config = dict(
    num_hidden_layers=13,
    hidden_size=96,
    num_attention_heads=3,
    num_key_value_heads=3,
    head_dim=32,
    intermediate_size=256,
    vocab_size=8192,
    hidden_act='swiglu',
    norm='rmsnorm',
    norm_place='pre',
    norm_eps=1e-05,
    positions='rope',
    rope_theta=500000.0,
    rope_fraction=0.5,
    qk_norm=True,
    attn_scale=0.177,
    bias='none',
    tie_word_embeddings=False,
    parallel_block=False,
    init='normal',
    init_std_qkv=0.051,
    init_std_o=0.01,
    init_std_up=0.051,
    init_std_down=0.01,
    init_out_by_depth=True,
    optimizer='muon_variant',
    learning_rate=0.0069,
    lr_mult_down=1.5,
    beta1=0.9,
    lr_head=0.0087,
    max_grad_norm=1.0,
    warmup_steps=0,
    schedule='cos',
    final_lr_fraction=0.1,
    batch_tokens=16384,
    max_seq_len=1024,
    doc_mask=True,
    z_loss=1e-05,
    train_tokens=148000000,
    max_steps=9034,
    dataset='wikipedia_en',
)
Each number is 50 + 15 x the weight over its row's rms, rounded and kept within 0 to 99. Layers, rows and columns count from 0. The size before them is the row's rms in percent of the matrix's.

# layer 5 MLP down (transposed), 256x96, rms 0.066, rows 33-57, columns 0-95
116:53 37 45 74 76 33 58 28 40 58 38 27 73 51 60 43 36 49 30 73 44 30 46 50 63 50 79 43 58 42 42 53 76 81 52 55 68 49 40 43 40 27 54 64 61 13 52 54 87 54 45 66 50 38 76 82 38 51 37 48 61 62 56 52 38 57 32 58 60 44 34 36 39 69 62 18 54 23 72 36 37 59 31 36 42 59 65 56 45 41 73 45 48 51 60 54
126:45 58 69 55 49 31 67 47 64 52 45 60 55 50 35 76 35 28 38 42 60 69 45 71 44 54 53 58 37 50 72 65 54 35 70 54 16 43 57 45 25 44 40 22 48 58 56 35 59 47 38 89 36 44 33 37 50 48 79 30 44 27 34 28 36 52 35 45 63 54 36 40 71 54 50 26 46 64 69 63 58 47 46 70 28 51 61 58 51 00 51 50 64 35 45 32
096:16 50 54 35 41 75 48 60 42 25 57 62 67 50 48 46 71 63 67 22 62 45 32 57 53 65 70 62 76 76 41 50 44 31 58 31 38 51 42 49 66 72 43 58 50 65 48 64 45 48 46 70 63 42 51 57 75 31 26 66 39 40 47 75 51 88 45 54 37 47 63 84 53 58 45 48 76 52 51 45 62 37 43 74 46 41 56 53 66 45 90 59 77 64 68 42
103:38 60 56 50 28 58 61 43 67 29 37 30 38 50 59 83 53 50 72 46 77 45 64 37 61 46 40 67 47 59 73 70 33 64 39 52 56 42 54 43 74 55 62 59 73 48 68 47 49 56 59 13 48 78 24 27 61 57 36 68 46 32 71 47 60 46 67 47 22 70 71 32 45 70 59 80 61 44 44 78 68 48 51 65 28 62 40 42 53 43 63 60 42 64 34 71
104:69 43 54 53 26 71 14 56 47 33 49 52 45 56 56 49 40 47 89 59 58 64 35 64 70 37 65 53 27 61 52 51 64 47 61 58 61 55 69 59 60 41 39 52 55 78 30 31 56 28 39 68 46 44 49 42 62 27 39 75 58 40 28 42 45 24 50 47 60 45 18 59 56 69 43 52 27 89 42 60 47 54 67 35 56 74 51 99 53 46 43 50 53 58 45 64
098:41 51 66 34 61 63 50 65 71 64 47 57 58 60 36 37 47 38 59 50 50 56 46 52 51 58 23 38 57 44 56 23 48 60 40 73 48 58 60 32 50 48 63 43 50 79 35 66 61 51 52 37 58 33 54 95 42 42 85 41 85 74 25 48 38 40 40 28 65 67 60 59 39 44 54 37 32 62 63 69 50 65 30 54 50 28 36 38 55 90 57 31 73 24 46 30
096:45 48 55 78 49 45 42 79 41 55 74 69 27 41 22 54 56 50 54 62 33 34 09 46 39 78 02 56 21 42 37 50 36 50 51 64 42 59 56 45 25 58 56 56 63 72 45 83 72 25 60 29 52 17 53 48 53 25 59 50 61 56 43 58 60 43 62 48 49 54 52 59 58 46 65 37 67 37 78 39 51 32 44 45 50 46 44 41 46 70 46 42 50 49 69 48
107:49 54 28 65 15 59 36 56 56 43 62 67 53 39 72 66 48 37 51 60 67 08 28 44 45 25 70 40 45 59 36 50 28 74 34 53 23 53 71 53 21 56 70 57 39 78 66 51 38 47 45 59 31 65 44 32 49 35 19 28 52 55 44 49 47 60 52 53 40 36 63 58 65 48 20 61 37 45 42 38 32 59 31 52 19 56 58 42 42 82 45 63 58 57 49 65
096:45 44 55 57 49 28 35 64 72 43 53 34 45 37 53 77 48 71 39 81 35 48 49 57 62 28 40 34 30 48 44 46 46 80 46 54 40 36 41 75 55 73 40 65 36 47 34 74 73 78 71 72 45 43 17 47 36 65 40 42 39 71 67 32 88 58 31 32 44 69 58 57 59 53 47 53 44 37 49 50 46 37 77 38 73 30 59 61 62 64 37 42 75 65 45 58
108:43 67 21 42 23 42 72 51 72 21 80 45 70 74 41 63 55 59 52 47 41 78 48 46 49 40 50 51 45 48 21 13 46 36 76 37 68 34 43 59 12 59 35 52 34 39 63 57 42 54 51 53 67 32 51 42 60 61 62 54 49 54 16 45 42 53 44 56 50 39 52 50 49 45 24 50 48 41 64 82 51 32 62 53 30 27 32 68 49 56 43 50 71 17 47 49
095:71 37 46 57 29 48 67 45 43 16 78 44 70 29 60 45 45 53 49 68 45 47 28 46 40 26 16 18 39 73 52 56 52 48 30 60 52 39 45 49 62 31 61 35 57 65 72 61 44 34 32 24 51 30 42 51 36 56 32 26 36 39 65 38 56 51 42 80 45 48 74 62 50 39 47 39 25 59 52 16 68 51 54 71 53 26 54 42 40 30 49 63 51 38 27 47
105:43 49 44 43 52 55 52 39 59 73 36 69 22 55 57 26 71 76 95 44 42 41 59 42 59 56 53 42 44 54 34 65 59 39 63 44 57 48 34 22 36 32 57 50 55 59 42 43 65 61 47 34 39 73 64 53 42 38 74 31 48 34 55 34 47 48 65 39 67 39 54 99 54 62 66 46 72 44 42 40 44 19 46 50 44 33 64 44 54 10 83 62 49 61 49 63
090:43 54 75 44 73 48 58 32 65 38 57 41 66 48 10 43 45 50 62 24 73 66 44 47 42 73 57 74 51 90 27 27 82 45 62 56 34 43 32 60 66 31 64 57 64 50 54 57 54 47 34 56 47 44 39 50 38 35 73 46 42 73 54 40 52 66 46 76 65 55 58 62 85 26 68 59 47 51 49 58 41 65 70 25 38 42 34 59 47 64 22 37 46 43 52 42
101:44 42 98 44 42 55 49 48 68 28 52 52 46 45 43 59 47 62 55 63 38 50 49 34 62 52 53 63 51 52 62 76 57 43 28 60 57 28 49 59 67 60 22 45 33 57 57 37 46 65 63 34 59 43 35 76 40 51 37 42 60 40 51 61 53 27 54 42 45 54 46 61 26 49 77 13 54 72 54 51 38 63 50 24 86 62 69 51 73 28 93 49 21 62 40 60
100:58 74 54 38 24 76 64 67 35 18 40 72 48 61 32 47 48 54 78 58 31 52 56 62 44 44 84 51 50 55 80 31 62 63 53 39 78 31 66 58 40 60 66 42 72 65 57 50 46 30 42 28 38 54 25 54 49 58 58 38 29 63 60 51 63 62 62 79 55 56 68 35 48 49 60 56 41 35 65 64 45 54 42 84 44 54 72 27 56 38 48 48 45 88 37 51
100:69 40 77 42 67 47 35 42 53 39 46 59 57 46 09 51 46 52 61 39 59 54 54 50 10 71 58 64 56 31 60 39 35 58 41 61 33 67 65 83 51 30 47 50 43 44 47 74 35 42 31 71 73 43 52 69 69 39 15 66 29 28 49 32 29 35 83 40 32 34 47 54 48 49 47 38 36 54 56 33 50 51 64 45 60 60 62 17 51 30 50 46 29 46 51 59
095:51 46 36 41 47 80 51 57 41 45 36 28 45 51 37 64 42 52 77 38 51 59 59 55 28 12 07 51 34 21 62 60 42 35 54 84 61 40 54 67 75 25 43 76 50 48 60 31 59 33 35 74 28 71 29 69 45 42 42 56 35 61 57 40 69 52 37 53 53 50 59 44 51 37 68 36 69 51 65 43 48 46 49 59 72 40 84 39 58 54 50 31 42 34 65 47
119:45 50 60 50 49 77 29 53 67 60 63 40 38 42 48 45 45 56 59 65 48 23 61 40 41 40 41 72 77 31 64 52 51 47 31 39 46 57 55 53 69 49 62 43 45 37 52 57 37 28 75 71 33 50 53 55 39 37 64 33 43 69 79 24 69 71 58 36 37 72 62 68 69 93 49 59 60 25 34 51 45 32 62 74 29 33 66 25 32 79 44 58 38 46 37 62
094:50 55 49 51 54 16 65 53 38 44 43 65 54 55 26 35 55 62 71 53 20 39 30 68 64 48 41 82 42 44 36 48 49 45 51 57 42 53 58 65 40 19 74 58 55 34 62 86 56 54 44 63 74 34 64 56 25 55 76 63 27 55 50 49 73 46 20 48 49 63 49 27 64 41 41 59 66 26 68 37 19 80 56 37 50 38 37 31 24 41 61 52 57 48 57 55
088:66 55 39 38 58 61 43 56 15 52 37 60 36 58 39 63 34 52 33 68 45 55 53 36 44 47 37 55 96 62 49 61 22 44 52 42 63 45 58 53 67 48 81 37 68 53 77 58 47 57 65 86 30 36 56 37 54 49 55 54 57 57 63 55 47 69 35 30 67 61 56 36 61 58 37 55 57 64 47 66 52 51 27 54 49 00 34 59 48 85 33 61 49 49 40 70
095:56 69 32 59 31 71 46 73 42 39 57 61 49 75 47 60 54 33 60 56 41 31 47 84 58 47 83 43 47 83 24 30 67 24 46 62 52 92 42 55 53 73 54 36 55 66 45 38 71 63 50 62 51 29 16 24 32 55 27 40 34 68 49 44 41 40 71 63 56 42 53 46 62 44 60 42 48 42 40 44 52 33 75 34 48 30 56 47 62 39 54 38 69 43 64 55
100:90 73 23 50 76 55 49 48 62 47 69 57 61 66 44 71 53 60 38 40 55 53 53 69 62 56 57 52 56 48 62 66 64 60 40 35 50 53 56 28 71 62 48 38 53 33 62 40 55 55 50 77 45 49 20 33 50 44 59 53 53 56 25 88 83 38 32 55 32 68 38 30 47 18 29 52 56 54 79 34 59 52 55 39 45 49 39 68 38 86 55 31 42 70 41 39
101:40 40 61 57 26 29 37 40 32 42 38 57 58 45 66 40 42 24 65 65 32 27 34 68 21 50 46 40 18 39 26 50 50 48 34 44 44 43 66 54 69 42 57 28 62 26 39 80 47 61 37 65 71 45 48 59 56 42 40 42 26 48 48 45 67 31 32 49 37 58 36 50 50 35 52 61 55 45 89 50 66 32 34 52 59 32 65 56 56 99 42 65 78 49 49 52
087:52 54 42 63 45 56 67 66 56 45 46 50 11 40 49 48 73 35 61 27 68 32 26 77 42 38 54 63 39 54 57 62 57 44 08 33 45 71 63 46 43 64 57 45 36 44 45 75 27 35 57 28 45 41 70 67 31 50 37 43 27 52 68 37 71 77 52 61 54 48 82 41 51 72 60 62 73 53 58 60 35 35 52 30 47 64 53 65 27 76 60 62 33 49 31 51
092:59 41 21 72 71 34 45 40 68 44 38 54 44 56 66 31 56 64 36 43 52 32 48 42 52 60 36 11 64 47 52 56 57 87 44 58 19 48 59 51 39 17 54 36 27 45 56 45 46 41 32 63 43 43 75 36 59 33 66 48 53 57 71 76 35 53 65 31 55 71 42 50 64 64 64 19 29 71 47 27 54 74 53 68 55 35 41 48 52 44 31 43 22 43 60 37
# layer 5 MLP gate, 256x96, rms 0.0831, rows 34-57, columns 0-95
175:54 69 48 76 55 71 54 45 39 47 58 43 32 35 68 38 51 36 49 51 27 44 62 37 66 60 37 55 59 64 40 27 57 79 41 20 68 50 47 41 87 76 72 27 56 56 30 38 42 48 61 35 34 43 54 49 35 58 56 40 69 94 73 59 58 48 39 53 41 41 75 45 23 27 33 67 47 49 51 37 58 53 28 31 49 63 44 48 58 77 29 44 51 71 57 64
094:63 43 38 65 60 79 28 66 40 34 73 83 36 53 65 70 20 61 46 62 30 50 37 47 48 43 38 48 53 27 52 77 62 79 48 56 42 40 43 61 67 49 25 34 44 43 33 42 64 46 48 39 38 71 43 31 36 35 72 59 56 67 61 36 53 31 30 42 62 34 22 69 59 29 51 48 51 50 45 45 63 50 65 45 52 82 39 22 39 49 50 27 42 33 35 79
100:37 35 43 47 44 43 51 68 26 50 49 77 47 51 52 87 44 32 52 40 51 63 80 10 47 43 21 62 42 72 69 71 42 52 51 45 44 29 60 48 34 71 82 63 46 42 75 61 48 60 48 43 60 81 51 43 31 65 43 63 54 52 58 55 62 66 44 37 46 90 47 57 36 41 55 56 47 55 55 55 82 49 51 44 42 40 37 31 19 45 28 46 55 61 34 27
099:32 34 48 48 60 42 56 48 51 54 36 51 32 51 70 15 64 64 62 59 48 57 62 46 27 68 55 51 87 47 44 43 50 58 50 46 52 37 28 28 57 50 36 50 60 31 50 31 49 68 58 21 64 19 67 50 46 67 60 26 38 72 62 54 50 46 58 59 20 64 69 14 38 24 51 43 84 33 64 60 56 39 37 67 50 31 52 24 65 54 59 58 47 78 38 67
095:77 50 50 17 46 57 84 49 31 55 42 55 41 52 31 45 64 27 40 39 41 56 40 54 59 12 60 58 52 47 31 35 43 54 39 57 33 48 37 75 26 60 56 66 21 69 43 45 23 61 61 27 59 51 49 48 45 47 29 40 40 50 64 54 59 63 33 49 61 48 67 26 52 54 84 53 50 30 50 52 43 61 44 55 36 49 53 27 51 47 38 58 08 81 77 66
104:60 50 70 26 54 33 73 57 37 18 55 34 74 57 56 56 53 52 43 64 37 72 38 56 50 16 86 40 70 45 67 42 39 54 62 57 41 56 15 77 60 60 40 18 41 48 56 36 27 28 53 35 35 60 53 76 70 61 37 55 32 30 30 70 51 51 45 40 17 47 53 52 42 31 35 54 39 61 45 62 60 51 34 60 37 40 31 35 46 69 44 61 54 57 67 57
098:55 61 48 48 72 44 78 52 34 91 48 26 65 45 59 51 62 53 51 60 42 67 46 41 51 53 49 56 28 57 34 36 58 40 71 39 86 52 43 42 63 42 63 42 47 71 22 48 82 57 28 44 69 65 42 99 39 58 69 67 64 43 46 60 21 44 34 35 59 47 40 46 26 44 55 29 46 48 52 40 62 69 63 58 54 64 51 44 78 32 55 28 42 53 58 33
092:76 44 44 55 53 62 39 49 33 48 41 41 60 52 46 25 39 49 74 21 50 31 43 38 61 39 58 69 72 56 17 77 49 28 47 60 54 49 46 29 21 33 58 41 39 72 61 39 63 42 41 34 63 54 88 52 54 44 71 68 22 26 73 40 37 51 39 63 70 48 34 39 52 41 32 39 63 50 27 82 40 61 25 56 28 41 58 51 53 42 56 75 47 54 50 37
096:58 54 31 55 63 54 50 62 31 36 30 39 64 72 43 48 54 55 77 46 57 58 58 78 18 45 23 51 58 20 45 19 72 50 58 52 61 45 61 75 36 65 32 60 54 40 56 68 48 48 56 23 49 29 52 76 57 81 71 64 44 60 41 45 54 66 46 54 67 53 46 18 58 79 56 44 48 28 42 43 34 42 62 38 40 62 21 82 51 48 45 69 59 50 66 67
095:49 73 56 52 52 43 31 59 52 61 34 34 65 47 37 68 24 43 50 22 47 33 64 35 66 23 55 51 36 16 63 62 58 73 73 47 51 60 77 49 56 23 57 17 46 44 38 49 64 23 41 59 82 37 55 36 53 78 18 43 64 49 66 56 53 74 69 53 58 68 34 27 59 56 47 31 63 26 29 60 41 69 42 45 65 49 50 59 61 47 42 40 47 55 45 64
104:44 74 60 61 79 90 38 49 46 48 29 61 86 51 34 55 20 26 33 61 58 34 40 64 19 26 64 56 45 64 25 40 36 71 29 61 40 46 67 48 36 61 54 59 36 36 42 45 52 31 64 59 31 57 35 30 57 39 58 35 45 54 59 32 33 63 53 57 54 43 44 21 64 41 45 25 35 55 31 68 32 58 31 40 56 50 48 50 36 55 27 32 42 60 55 31
102:32 60 75 41 58 60 47 58 61 51 50 44 63 32 41 51 36 26 55 48 57 55 33 28 98 54 71 41 39 38 47 40 35 35 40 53 37 84 32 48 68 42 71 23 51 44 51 43 56 50 63 65 59 12 60 26 46 66 56 50 42 72 59 40 52 80 47 39 67 57 39 58 60 30 26 51 57 41 09 71 62 71 56 45 59 55 47 41 55 68 70 51 44 29 52 44
100:82 50 49 37 71 42 72 62 44 61 33 33 25 51 43 55 33 54 28 61 61 56 54 70 48 50 37 53 46 31 25 50 55 47 45 27 59 70 58 41 46 57 46 39 64 33 56 81 27 33 22 39 54 62 46 68 68 40 55 54 37 56 49 38 59 68 59 50 37 62 46 32 26 45 50 80 51 37 80 63 47 55 85 79 82 54 55 25 66 35 44 46 32 60 28 62
096:54 49 45 06 48 53 24 14 60 66 42 25 62 65 61 69 68 80 43 50 66 41 52 52 45 44 33 33 20 36 60 58 70 64 41 73 36 43 35 26 63 33 44 43 33 53 55 82 58 41 28 43 66 57 39 50 24 55 44 47 70 55 67 31 50 60 63 36 47 57 38 44 31 57 43 37 27 26 50 50 33 42 68 55 47 53 49 25 67 52 54 41 60 45 22 50
101:59 52 52 73 58 45 33 38 51 50 20 45 26 59 62 34 58 29 60 41 31 54 57 41 58 67 56 51 41 32 44 58 23 19 29 31 63 37 35 58 70 53 55 16 37 48 43 19 26 50 46 45 69 51 82 72 38 73 13 35 37 35 56 50 69 53 36 58 36 36 56 49 48 35 35 56 47 65 83 52 25 31 39 47 44 45 53 51 65 40 46 43 61 69 56 33
093:56 47 38 66 51 54 73 62 75 52 50 59 61 36 64 93 58 65 66 52 44 57 53 08 41 33 45 31 44 54 75 62 57 65 57 93 54 46 64 43 54 54 53 59 59 62 70 24 35 52 30 70 58 64 46 43 46 45 50 48 38 52 50 19 72 50 57 29 24 47 27 76 36 41 44 41 42 32 56 50 53 45 44 48 44 53 76 29 45 72 53 56 24 37 74 44
100:21 34 36 53 91 44 71 35 57 50 42 33 25 62 58 62 48 53 71 57 64 33 36 37 45 58 46 29 25 39 80 51 46 23 33 49 33 56 69 32 38 65 62 41 73 61 62 58 69 62 49 56 52 53 64 46 26 41 66 47 66 66 50 44 59 45 60 88 12 57 50 70 46 74 49 53 36 51 56 52 21 55 67 52 34 60 28 25 56 44 61 50 41 49 50 53
097:74 49 43 32 70 63 52 46 64 75 28 57 37 53 57 48 36 53 72 61 46 45 49 70 53 35 50 62 45 60 67 63 43 56 66 46 66 53 46 37 45 66 64 61 70 49 69 33 54 58 71 75 66 86 31 51 56 51 52 50 46 57 34 53 66 19 45 29 42 69 52 71 39 46 80 78 45 66 40 38 68 40 40 57 52 83 47 72 64 55 19 56 67 64 16 33
088:68 34 79 26 40 39 47 41 55 25 75 58 43 39 66 63 63 68 70 49 28 28 19 44 53 51 66 61 51 33 74 33 49 73 61 44 42 68 26 56 38 50 80 32 85 28 40 59 44 62 43 32 77 64 33 45 17 52 50 54 50 49 28 40 51 55 70 72 53 40 41 53 55 37 46 61 62 62 50 52 45 53 64 37 66 41 34 58 67 49 41 39 21 32 59 52
096:37 50 78 25 70 43 54 41 47 58 26 72 38 39 49 46 15 50 53 69 48 57 64 54 30 71 37 23 37 45 56 37 29 57 59 40 54 54 48 72 52 47 55 29 75 53 41 44 90 62 38 72 44 46 36 56 52 58 55 49 60 71 41 55 61 50 60 60 43 40 74 68 44 34 68 60 38 52 54 51 56 12 48 30 65 33 63 65 74 81 46 47 87 67 60 52
097:54 71 48 66 54 51 60 29 79 50 46 67 56 62 33 72 41 47 52 57 66 59 63 54 72 47 54 36 50 28 55 43 54 63 31 52 31 04 52 39 81 64 63 33 63 43 62 14 61 32 41 68 52 30 25 23 40 41 58 61 44 54 41 45 35 35 49 36 36 30 53 18 30 46 40 62 38 51 68 51 55 80 53 59 29 35 39 53 64 69 75 34 42 47 51 46
100:51 43 59 46 47 50 22 36 44 69 36 56 54 48 54 34 53 28 66 69 34 62 25 78 29 70 38 38 24 60 46 39 74 53 51 76 47 23 38 44 63 43 63 43 48 14 56 65 85 68 54 72 76 54 49 60 36 41 68 53 35 54 48 68 40 31 46 52 58 67 18 62 35 30 34 51 50 65 42 63 52 41 40 45 69 42 60 61 58 49 75 50 54 83 55 29
087:73 48 67 29 47 59 29 24 54 76 49 61 62 73 66 58 51 71 72 62 47 56 53 39 59 31 57 53 65 52 46 57 42 47 37 55 48 74 24 60 50 22 32 81 60 54 55 37 39 67 83 54 46 41 52 75 53 32 40 46 41 39 44 47 43 21 39 43 43 53 14 64 36 46 34 51 39 56 63 71 53 37 71 56 79 80 62 35 40 53 48 71 81 49 58 56
100:18 40 61 50 45 28 76 45 53 61 32 64 58 50 84 66 49 43 57 29 60 33 50 38 50 37 39 23 56 63 42 39 41 46 56 41 44 50 43 60 02 60 63 47 49 55 47 44 56 46 35 36 45 55 26 49 47 51 17 58 62 31 26 55 38 51 28 47 39 70 67 41 60 36 55 39 26 55 36 61 48 54 66 49 61 33 00 64 21 56 53 32 40 63 48 35
# layer 5 MLP up, 256x96, rms 0.081, rows 34-57, columns 0-95
166:47 19 63 33 51 30 50 57 57 57 40 56 61 57 38 66 44 56 46 46 62 64 51 60 52 52 55 52 44 40 65 82 45 21 52 90 35 45 70 65 17 23 25 62 31 47 67 59 57 59 50 63 59 63 44 57 54 46 44 67 20 05 27 44 48 53 49 54 56 59 36 37 71 68 61 29 52 60 61 70 51 59 73 72 52 34 53 37 58 21 66 64 47 42 38 32
092:27 63 39 57 64 75 21 47 41 44 62 89 47 42 66 51 46 71 59 59 35 59 20 45 42 28 54 50 61 45 21 90 57 33 56 22 60 41 35 52 61 56 32 48 26 53 35 53 44 55 52 34 55 53 60 37 71 36 66 55 51 54 52 72 59 49 26 43 31 37 41 78 51 46 54 29 64 74 49 49 42 40 42 60 51 39 63 29 56 54 78 21 79 55 38 50
100:48 44 57 56 52 31 55 58 54 35 37 71 26 39 63 59 57 52 76 28 61 50 71 35 60 42 34 66 42 53 87 68 42 30 26 49 52 58 64 51 51 50 56 43 41 68 71 49 53 73 38 33 45 68 28 46 34 81 82 63 38 41 49 56 72 72 31 43 32 70 62 35 52 49 38 29 56 61 35 66 82 38 55 40 31 26 45 68 65 52 46 47 41 58 21 27
095:62 48 56 59 61 39 24 46 77 60 55 51 65 66 23 60 47 52 38 60 59 64 33 62 63 37 53 35 31 59 61 42 76 70 49 79 49 34 71 33 64 38 61 42 81 27 68 30 43 42 60 52 36 52 59 37 82 30 44 44 60 43 47 52 24 36 62 50 65 23 30 53 63 69 09 65 44 59 49 39 64 41 63 45 69 53 41 57 35 50 42 44 09 55 46 51
093:33 63 48 37 76 56 16 78 62 47 56 72 80 44 29 59 28 48 67 49 42 59 71 30 30 62 61 50 38 64 57 49 35 65 40 31 33 38 62 46 71 64 40 18 67 62 48 45 64 45 69 61 45 55 55 68 62 46 43 48 70 63 27 44 39 29 59 31 48 81 52 64 55 33 26 48 58 52 52 60 85 57 56 42 53 47 27 51 47 77 50 41 84 48 54 39
098:48 41 62 04 52 72 65 41 48 49 48 40 72 97 55 45 62 55 43 71 47 63 65 43 47 39 69 61 65 56 66 33 22 59 50 53 55 27 13 64 67 44 33 62 43 31 34 45 75 59 84 56 58 51 40 66 75 70 47 29 22 31 34 50 52 58 32 55 42 62 48 48 45 50 62 58 47 49 35 63 48 70 61 42 32 55 48 64 36 42 32 52 64 63 47 53
106:46 61 63 87 35 91 52 44 61 60 57 62 74 49 73 56 50 52 58 66 63 20 53 58 43 43 56 27 64 47 21 40 50 66 36 89 09 39 58 62 36 33 61 65 60 52 55 36 48 61 63 58 52 48 43 51 48 46 60 62 71 46 53 43 38 62 53 59 31 20 67 58 76 39 54 55 48 44 42 49 34 53 36 29 26 65 40 55 41 64 23 38 44 38 56 73
090:39 34 82 43 42 62 29 50 55 54 55 46 70 35 47 66 60 48 38 94 17 54 48 49 45 27 35 14 41 45 32 71 33 65 47 40 58 65 56 80 60 50 59 57 30 39 51 77 43 59 52 78 53 60 37 30 50 66 54 30 60 67 64 39 61 45 47 54 45 61 59 57 61 32 18 52 54 54 36 40 56 53 60 33 72 69 64 33 52 65 54 20 61 54 74 56
107:56 42 60 51 38 70 68 47 24 45 56 28 71 71 49 76 51 57 68 48 47 46 56 57 48 34 42 52 61 36 25 36 53 65 66 28 24 59 59 83 17 63 26 37 38 61 66 54 06 50 40 33 49 42 60 52 57 82 72 77 44 26 44 65 34 48 45 44 43 39 52 53 66 58 64 55 31 38 52 70 54 60 56 39 45 25 26 66 34 36 47 56 64 54 67 59
096:46 42 40 52 14 34 44 34 49 30 49 39 41 39 45 59 57 33 65 72 46 39 46 41 54 24 28 37 50 54 18 85 73 40 67 62 36 56 53 57 83 38 49 43 52 43 70 51 61 32 48 56 55 12 57 42 47 79 44 45 60 43 82 44 72 55 48 63 50 39 41 54 54 48 55 72 46 69 23 28 60 68 35 59 49 49 42 51 58 34 40 34 13 47 32 28
099:49 55 32 41 45 33 57 62 42 56 53 22 41 69 65 57 67 26 56 70 60 52 41 48 70 31 71 44 63 25 56 57 40 77 57 22 59 35 38 81 75 55 64 48 43 61 44 48 51 36 43 69 72 54 48 55 41 39 24 56 61 55 39 77 42 51 48 46 62 56 86 57 16 25 51 59 42 70 43 70 51 28 48 44 54 63 43 86 68 76 54 55 54 49 72 33
096:64 54 46 30 31 50 72 60 42 28 47 60 54 62 62 68 51 44 42 23 58 50 43 43 48 25 45 28 33 58 26 15 46 44 35 72 47 51 84 60 17 34 40 54 64 66 55 20 49 73 44 43 43 52 57 43 25 42 45 35 63 42 56 59 53 67 43 60 43 60 76 46 59 64 45 38 46 67 31 52 61 54 49 97 48 20 57 46 35 48 67 67 66 47 76 45
107:54 37 61 27 29 78 42 48 54 55 21 56 31 58 52 28 53 43 59 30 22 62 40 24 58 44 45 85 61 46 34 59 71 38 35 51 42 41 50 54 57 64 56 40 55 43 59 17 54 72 32 56 57 25 68 57 61 49 52 66 42 65 51 47 34 11 59 61 64 33 18 39 64 55 73 54 36 35 54 56 57 69 41 71 57 49 62 41 62 64 62 78 66 43 51 23
103:56 52 32 39 41 55 37 60 45 52 43 68 79 25 33 60 63 56 46 45 61 51 53 64 54 71 71 60 44 23 28 41 41 52 32 48 60 40 77 44 44 58 48 23 52 63 67 57 55 37 62 41 43 49 34 35 73 42 87 20 29 61 68 41 63 59 57 46 48 51 32 34 53 66 59 65 60 22 35 71 26 31 26 37 52 44 83 23 57 65 67 61 71 62 43 57
100:48 35 38 63 72 67 49 36 71 35 55 68 59 72 82 23 69 48 65 37 43 64 39 50 43 75 52 39 30 47 47 69 57 48 46 60 56 37 51 58 59 57 61 48 55 57 60 27 44 63 48 27 48 59 82 72 26 53 27 48 61 22 47 31 68 46 47 69 24 25 29 52 62 37 24 58 66 41 60 60 21 47 53 47 42 41 53 35 38 41 55 70 54 59 91 32
092:79 50 48 31 52 56 20 39 39 32 42 40 29 61 50 72 63 82 32 36 62 32 69 87 42 52 70 34 48 36 63 52 37 61 53 33 47 52 54 58 52 54 59 49 37 57 40 69 58 47 60 53 83 47 44 68 28 38 60 52 47 49 50 50 75 32 49 82 76 76 43 54 67 46 40 36 70 61 44 64 33 71 52 58 51 63 25 54 43 34 83 46 65 42 66 29
126:33 52 55 64 30 71 22 64 69 27 45 59 65 48 17 43 68 56 55 45 45 34 59 53 44 65 62 63 64 46 48 55 55 51 25 34 34 38 70 46 61 54 55 43 36 64 52 44 16 31 95 59 20 49 59 32 61 55 65 40 42 58 77 40 72 51 42 37 22 72 56 47 56 54 41 59 50 37 37 55 43 56 40 84 35 34 63 23 40 55 43 63 55 33 27 52
092:26 45 56 72 20 56 63 53 51 18 91 51 73 53 33 52 37 35 52 60 64 75 67 27 44 43 53 58 55 69 70 50 43 89 42 45 43 50 63 46 54 51 30 52 30 49 35 29 48 40 55 14 41 11 59 46 41 63 71 50 49 47 56 49 38 74 68 34 41 23 58 37 66 52 66 44 59 63 63 50 59 48 51 50 32 65 52 68 47 43 24 38 50 48 34 63
091:56 41 46 46 50 39 50 45 32 45 70 25 76 61 65 39 55 63 53 42 56 33 35 57 44 37 51 37 08 54 37 57 63 76 55 73 41 36 54 58 26 41 16 49 63 53 46 69 60 58 36 56 55 73 33 65 64 42 48 59 43 45 45 26 43 14 53 33 33 38 25 63 39 48 68 50 32 08 56 69 55 45 52 54 48 81 69 32 71 50 75 52 41 49 48 65
096:52 46 52 35 63 27 39 32 47 58 36 52 80 40 45 46 18 63 52 57 65 82 56 31 55 77 23 52 36 39 52 64 21 45 66 42 46 16 45 42 63 38 55 54 61 50 87 44 33 43 44 42 24 75 69 70 67 46 56 64 56 38 52 57 51 60 25 35 24 64 33 64 52 68 25 54 51 68 43 81 67 64 34 49 40 67 43 40 47 65 50 48 59 60 63 39
092:41 54 52 27 26 26 74 47 49 32 41 39 48 45 57 50 48 42 42 08 61 60 71 35 53 61 38 68 52 43 52 23 42 38 15 49 45 44 53 60 74 40 65 54 37 73 87 39 53 38 39 48 40 41 72 49 45 51 68 78 50 47 54 39 41 70 45 44 38 61 53 50 49 83 27 71 13 38 67 56 36 66 34 65 29 34 50 36 66 33 64 42 49 53 35 55
096:84 69 71 57 50 83 41 43 41 28 71 42 30 55 47 45 24 74 29 43 45 47 79 56 74 66 58 55 82 54 53 58 42 41 58 55 58 71 41 54 23 27 45 58 39 39 29 42 31 53 58 27 44 31 61 53 50 54 71 43 62 20 43 42 36 41 43 59 58 38 32 37 73 20 49 38 60 57 56 64 35 65 65 45 73 60 44 38 44 16 58 47 47 47 41 49
085:53 55 72 54 59 55 19 71 54 61 63 48 80 56 57 71 29 45 42 70 33 69 55 51 33 32 72 66 44 54 55 66 50 62 67 50 66 47 49 48 62 34 30 44 61 40 37 41 53 47 57 62 26 48 43 32 55 41 63 43 40 43 42 29 52 31 47 56 42 48 04 73 27 48 33 44 55 66 58 64 27 67 71 45 75 70 39 14 60 42 69 58 63 42 86 62
098:67 53 52 28 36 53 51 66 43 31 52 33 35 67 48 62 62 40 24 44 29 60 58 44 25 65 43 69 39 36 36 35 67 27 28 41 66 55 41 57 52 67 40 53 50 43 45 57 71 53 85 42 56 55 60 68 46 28 37 32 31 62 70 21 77 21 50 47 48 39 32 52 37 61 87 46 60 63 69 51 25 35 31 66 48 59 61 16 55 55 52 35 66 63 43 34